config = dict(
    hidden_size=320,
    num_attention_heads=8,
    num_key_value_heads=8,
    head_dim=32,
    norm_place='pre',
    norm_eps=1e-06,
    positions='learned',
    extras=['capped logits'],
    init_std_qkv=0.025,
    optimizer='soap_variant',
    learning_rate=0.00283,
    lr_mult_qkv=0.5,
    lr_head=0.012,
    max_grad_norm=1.0,
    final_lr_fraction=0.03,
)
Each number is 128 + 32 x the weight over its row's rms, rounded and kept within 0 to 255. Layers, rows and columns count from 0. Numbers have three digits each. The size before them is the row's rms in percent of the matrix's.

# layer 2 attention query, 256x320, rms 0.0565, rows 217-225, columns 80-159
111:122122150094115119142154058148092139128164088159112157157189148147185105155134092101176121133091079119181067125157118100147174175053183171137106133109101104085166144127129104183157059155174097066114143154110119138135173171092125111118035157
110:167091091148114068053133063154125168134104147138123115094109107135101177097103155166111136095176102098082179142152134095138151107152076099123090102157166093193105154127141136187110101121153128173096112105123150126143157128141120142131150088
103:120118148145164127128103136139129098175125145130077111162132149177148177122142157147156163135095113177134135050104144153132101136128080129098164151098134148172157129107125074158181151132059109136169126093136116139062220125137164095130142130
105:165103129130110062153116122158117088136130112108185109110163122154134164147127195198136144090148122118184188138190122127134168114102132093168145171101167118102147115072136146074062148139143143163187125161150123063118100115109166124175154117
108:135113135185123189155139136156107066117148180071165144068151137110109102176088141099118134133158157091180132137194114137082173128162151133166145087096151142070083138084142105159170176133175126187111094078062157149113061093148119098127143091
104:144085100144148179128114109115124097102127115128136065132193158137158033192116093099143152117101105096179166116193074127127158145111125123147125134125086169161099109127147105123131157124128126123131152145155092143102119116116108125165123178
102:180103104114107094161107147128087115141191150130132108104138091168129131159135112159100092103108143106150196131141091108127112160120107158090117163151161139093095171145107164093150139116096114101198137148098090112056218165130131118132148169
102:159128144146119100088152091177146132150157106142158131166179137189147111060105146175056174155150164139089162079115085083094161107140125181146135110100133102123170149140194223182132126124168068139117157087121114119138163124192145072150092132
109:105140130156093128099118064087143128145104141187116133141152120157108162122111105115108070116164118123097196108135187136090168113149163135171087138135106128199104156066144078122108133184111152107109150148135169138183121174144073151122112104
# layer 2 attention key, 256x320, rms 0.0554, rows 217-224, columns 80-159
110:144079129045114054127116119147190149154093150124121140102110151107091158164083063166103140104091085196090166104134157132129159073144141127142125095142175129109173138100090137114074129196129179161138114172157070155121087171128132130161133142
102:119135135124124154160113100124088131068136135121159111121132117186161172126144130139165077143078147140114082127157165127113097174142120094191085092113195098125117121128108129228122126174166147087174119101125117073125075095157088129130132132
102:049082147177139138073149115117167185129118139142112070201122157149105172101112146074120113100151152143114107107125118159104150118117068123144169125130106182143192114109147092120075126110202182158126163104098201099188091137140129218097119072
114:136135147144199143105090145193088089112174187109188114181156105135092115114156131093176077133146174085155139090114119131156177139116105097093102135129110183119141113124139140177114145055110179116137107141125099118127159149124097172141088087
110:055122119160153122122132167148129075150119130071139182158156183125110105110169180183144087118102145097124134132095134095127158122182200171109197129075131123091073171088114132105103124087167121165185159095136151109054087116110120163157163088
109:150122084055158098132119117163131144146180122100147164147120104098088165091084150182164146121177087128142166127077132132149127135110068114104194135203141095171138098102141113177140185121081139119143147123175079132118149046205126103118170205
105:078184132104140126140120103113102161178140112177119098115197123116161183137130073102112138072129148136086088176116106116138103072156160112118199140080167107166149123097114103176139122208149158148160066119107077107160138094106131121176151092
105:108131125120066105107119118082122164120088105145073069085100169156138176136016133189133120120133143138090113064155113172035123101092100168125090169150120155111208125144154205143151135155141151088138105122161121150174084131099156080122071158
# layer 2 attention value, 256x320, rms 0.054, rows 192-223, columns 80-159
133:149155081176135144152139132132189117157105100141157042113129140092112168143162126100186140141173116123148145107149107142115113172167075118137061124101067133115151089140135094112183120103029102177077125109108166154121174100066154092134130104
119:153031142135038109201153126144092115122123170070122128104157114176138039098124120143140146153121171181136110181153119139195199157128156193135105134095096131130148178074154136124120125139116131169136163096116147127151101191135129130143143135
124:089096137138105104129193068148098150126100229183094079096076139115170099120122119090114124161128167073121108162122125077116177071134125112165042131154081163088160140087126170192081087122178101113099174132121079125091144131112116119139080120
113:090123171100110087112178150138130169125122067125135138072106130105108169124155148086142212096106085131153122139120129085164105140174087190133143085168125121133185148167080092062151150125091131136146146133131121183133146136099160098156089158
127:149094105156125079117140130110089191098117157097111089125117149161170087151135153101136105163104106142120085193110118128151129139101165112116132134157067148146088158138183159134150151104107107099182155092133174196141132089132137152183188113
122:156135119126099137127067151169116106150103118118145214165191048172091108126103154198139106136151201164151128108128176114083137090103086150090144200095101099096118157126147201158082134152151166156179113077146126098123124132137123140170143138
136:109065147101125127146108110133116124134060098117167119132065169130141103130100054144111174114094129175141049065098174102126123155167144165173133106135098068158140117148100119140129068114161115051120107153112092138149168107140111114132086220
122:142123038096093102119076155147122101118132167159135062117116116119161141110112212155099147151113155117156183170144103114142132132137093130145154126101113146090146134150206116198138145139054141176164150109125145152093157086053138159166136162
123:150139107109078142142109120110092106136165133125127162157104104133155067090081109134102116154140150171115104078148144113153165183104156163072065140108110119080134141136119143098131149104091137146125117221036111177147189147066186128106125059
119:080113127100093083108120109094059107144118152153141167126174154151143164132161118170058155154130162168116142172127171127152159143125186216135145108134118148082141098194122170099102151106094119033156129161128086147123103126106153103079115110
113:061182170100131171146147112075102107134145121100110186122070180146138175133069121056104086107124097102109104134127111117141078068177080118118124144168091128115148101042182119142104126155159088131110100112135157213169129092130118150120124122
127:120216101086164157128123130142067116105150128135132142140093133149118086137108136155168048098224091083077130152125177114100170159150072112133113164147164160093154107114146140170118122109142144170179123100130146100132170140175167137171151125
128:140197125162175124139090142164132124112076130175091160121195115138052086149110102159165081089108087145157122057144168108160193164178141141059108142126130140133109192087160149123133172136163172080129127116131190142137125130086143172137152065
115:122144112176101100134090052159174152066149131104064158118171047122120064167091159104132058112106162177154131077125138106163110153126156127130113124109119104120142141120181102112116097106107152131113164171164111108072101114102154123147180114
120:153164093181113184059153098131157082124078139122086118118115107130193102145129146127194174099118121172135102129118106170175106148122124115063119119192080159116117145097163120142150153140174135115121148066136183164138129168152108160098101129
127:161100169113157167112081108127113130108119168121106148151110134103118073110179164122158148099122112131055159086181144124132125124108127111089098122158081157087074172133127188123144140091147140169100177145156113109111122090131102059133128117
126:060185117134121111118172102055157145145172125120140092168169131140135149110158097178047147157158122096099124176151181149098102104169146164139118164088129189132154108135118128119166122126152114101134074173129118087156181148139195184131112163
128:102113097135116130157180176133102126109141125122168091123108109126154178083062074095139199140143155087128124134146114115060118100122081115142137141141120112130138096179122164134118065117114126174152156107138165145053176168093140061079130095
120:089189158149180096165140140089087107152126082140117107139120141152044150148111147157183099138127119118179140138100082040127141127140137111105092112108165113125127159136105196123177138156180136109215067082112095069163231150142125118147172073
116:087157101102111123115087134152194172170050163107132053153134175151122124133172099074123140122097094162145099076109166149155162129188156112160174127103083205095122163067155133185170152158128135093131214165165161085131123107135088113143168193
116:140144101052183143105102102118114094118153117160131066128059182159135132144146096141136133091130108125136098117084144123104150172121064130198113131124109110196152087082130118130151143114114126075152166094195092161141154092112155140126053147
144:131115078119098143105110137112134043134142150083119140097118102079080166129079105109139173124097161082104066128140118114118141159158118130164171111047131099121137097127136129149134120106097138122136103122142164142095119117077117159162118075
124:091131202144133140119167134096121143125139137113121149126126055152134198106102120137134175146087131148201144096163115197142127126098112108108109104197150134069109113128109095123209169150121150157133189128123141164228158169131111112125119110
125:162150112126062094118081157107152151104143143138167151152113121126134147174093153099152162172111150122171112095145149115101148081155172128125097076128110173157162161086117094134100094138099122066137126179132178107150103091179106132128100155
133:132191140179142160137176133132124144198078082158094122109120154144158146161120089137136118081122123119157139161098098127083057111130146114141102081099182173095113110146139111100126119156135163196172184123138143132115145211080119171094103093
120:154175108162064097093131095077129160087204128089107141159125117153118198093154115117161109128033176138133162103151128148138088069140203095124140112151142101123125158116183086144196150088155072099173121162137130062155136122092160146133121158
133:138144081127098135125111097094223127129085142105109189135160189144077148124091127165132117095125122130153172087123114153125128127200114097108135094124127073134147093143131113113154167181184130118130118123158075115118071085154172131082139140
121:072102157059176155164140126199064105112143152117082162087141074100133098157136102121068176103109185110141120115170157085127085132119135173190117103151155081126128083135132131074087116140100082168076135124103073163133145140146177118109141114
136:148168133140132186129156150136140143144110159147114182131154182109130139124105128145139083122160061145167160104123093129185083143159112134113186081109156099116085094149139148073180094110123158132183136091141131170038208094087110049121135105
107:049062115086140136093114157138145147153137055125163136119109145097129114108076111157122122111128199144174127115169101075119175151130130105171135107110132120121170176119098068145196146094074081129130129164105175153133153127102186131125156105
130:172099144154132153194095080180089076128152118130118167121102148155124104157154117145086124180111112136061160147191133156216104133145120131102154187131193138117171091103089108128093137153094159106159111129124132100132109135098102162107068127
113:112079151090097126090190117066143142110125140107095113181106183139124157097145156114173100124130094113137107147127103143118163173134133167149169154184101150117149145124152145141214167143119140105164128034076063141100131105156094082160104124
# layer 2 attention output (transposed), 256x320, rms 0.0967, rows 192-223, columns 80-159
112:109135143075147149128154149118102094145189149085080144126094113133097119163098064061111165132126156124111095184097123089136166081141137110112106128165169145099109157136128081124086096114116112079147077133132057157131102196097085189122107156
103:106157102137246203130108136133110193129141139137097104163089150111118136157126115102128100101114152110123145104090120178091118150103124121183154105139129138088078079137137098126139106102145130157112119118078157136156124139119122086070139124
104:114153184089126145107070119094132134142147122154169108130103121152117133129114169170129097139191104106169113082114153192115111213085123114116171164165153204152107135121122149154130124114123139150115076128142126139167139126147119150134187165
100:142152087126131127151089084138084133104123192098137155187187116117138110124116117159139038073138118125100127144138116131106174120154214108080138138134144118157118147120095096143114128129140139138140103093107091134130136125143106126144148085
110:112168126135081083174089105131089086145142123094120140121142102146145185084104119151095198126144128092085108129162164126163137162182130144114150183168179131179139140118164111131087110082078163128059097102146159091159121127156205072116050138
108:092093073140173137130187138120122108150114198134098117184087141052130169202142155090110135126104137114127170144192106121185124144139151118170153117112164138133114126102122097066119167062104140140101116140109115080091076147145114126087118071
112:150160100131137118082108175194106076147174177095152129152090096145091220156156135142095101113126183076134134166151080147133109083099107082067145139125098128064105107136131096135065091150134136181105049114161174127089064160085103115137178122
108:117138186167095073151207140141098140117127114120129127129155178123112122091164112172123061126148153176113101140118172152154108131190156111078098108199140094143064157106088142127130124134122135112097126127152134140120118087188102128113138108
107:142179168069144153167149130163171148089123180132170099109158154182111131155164113122106143079126116093130145148098138121131074082139120136190202112136105101106148097136176100174097110129121127115170120104175152101140071106197091126134203115
106:100146190137146096129095140133157116122125115133137136165140138146142127102180134072180107119062077116118145141137110175143048156172164105094133120116126156100115174084133091155111169140137137129120099127174117127109169108224131092169125115
103:153088160112155075119123132114146167139119084166091153129154098123109130138166174108158126110145159125174139126109167107122164093122109079145091114151094121174110120077112121108086133122116166125045167107113127077078128136087159175202167138
106:104105192143129138127113138135146144133125142117136168104165161139102097191105133090127133137057099129117127107176105093141128123114116108176125120079115083149097110133123149096154107117140162055100108147127071181114151131071162114082125112
106:154104117063085117134159108060124108106192126173111156099163135154255133151166085114169096113115124168133102146185084137118110071098194080133141098207158165150116131146102136104163103103088113135143174121075106114107136114153109099088157119
101:163148149099084066148114172110117151147147131111122094071039171135138201105186104177145123124142144061117129098114173131130117125128111158120078123133128137143081126152104141152176148134110083108219074111095117175158146195151134098103114135
107:108145189073154080159065160095114141096106182178108118129152083128066154096112106124055131120177099075132153091159115114115133111118182162121105091172147108152129154183158137097170145138133105136080167178116098081216083156061109105153185134
107:139124094137123105061140161155178168104149124168080169102202103135107135176134140101094123173165120184175077184116100080117109097128133185136194146139183121143160067104086114101086157145148134067148114136040111136143070096104145123156189139
105:139164113066161148114100183158095145171145128079166104094180141090121157142127175095140091065120141157137144070158104131144169112096101123143146156147182103156110123132134140149102173100136100157177160155105121172094142094152100105154078084
105:116143138183117090180102108115166162119185118122109117107114178095112092120130167106123085076108157136044163150115104183160108169127122108099125132080114146180152142116185179076118181206127131104110152161134058113219160144178135245152134157
106:174133109132126087107111142195145227102155228054131234110137170135163137052121153067093133169139151144136140156115144168130101151111111095155137179109084161091123141117165069154141077173108128122119155137129143117190110083140119131137123155
105:075134128135125125080166101101060071133121123168125193113133074139078114111157141127145094182168169101124150140127090133116137111127129146090100133112162133145107103146121115124142120082106093166101081138115125154140147096145225122081089108
108:107210144089159083166152141144116129116183106155179166141184161127140184204131135119144117175160125099074155148152080167060152081133111101112152153101097148093161151078082164134122136149145136146185147094106088122156093124103120127156127107
111:123090192122175211130160153129110133174127110162158153142165102141197170118114131146184135094124088126110176097095125140100147097089130148109143178203148128144172203164119109136087145133175107159154126099165144144106146167080212170116113154
106:141162115131151101172080129102106125103086122069161111148117141137103063145158093162126124137169127119137151141069148126108142108098195156139143154075102132133097166153171110114101111077134122145111089159052111108132111166104095170163175116
109:131104147102239155113175102073077108101128144148097065094160148131138139085165134125100109133072166114141180091129120053186144168122068128152117135170147097127115123157135146100193121170129149146139118110102067107140139168119120143175164148
115:133151133085138134121103108095137143045163181112176100151061136133129144101154137126174173178178127160059125105131141156142201169133097075143094144151123098169162145106115163146171125138155102123145139103140145131131148138133145177081217145
106:147150076132134126153103163172130151089042081142104124118066159152134044133182141202088147119143151111116078162102150108125148145117132188118100165149099161091142106134140142090111161160060117136125149162087131149041163094118118135109109129
115:117113207166115128100074150133104129122122091124102116106093088134155072157166161176170092133125163122135104148142143109109119091120128121171132108125133156115142194150202147116072136083083090112131050117102163143134209152152113080153160142
106:192111126181117147133099117137181150157145082109186092129145199100116153119122106114150145109133159141162118093110117120126120090123092081117159131158118143082080164147137147139185156152173173085105113116085189133142084146128103103146144170
113:125134145134118135126102129130125123114185099162104087123149154169191140174137124148142191132145155222119097124116110190099132113178099100087094144163126120133202212199139123148138135138081149140088104165111142085201081116138140170189128119
099:155181126154128120152093129141115121124090145070109102144104067177133148120118084090121129097111151112077159051091112146145115078122148147086096144171111180193147162150143140091066106146155152143128087116136119127102142082138101091138129115
105:076129079123091140091114176101156129116164146203098118092127166115142127160162116116052081111117163142136122098097108130111072149126167148127121059117099084164072159141157139150127154117159143096139136075076138151135119107151098127119140134
103:133139128143147155137130099181079133111166098124176166116114083111153057162116152140122108181145136124128101143159115073137088125150178116094126123117125151110112160184048149108079125073123133126121107168158159094158147131110147126152129109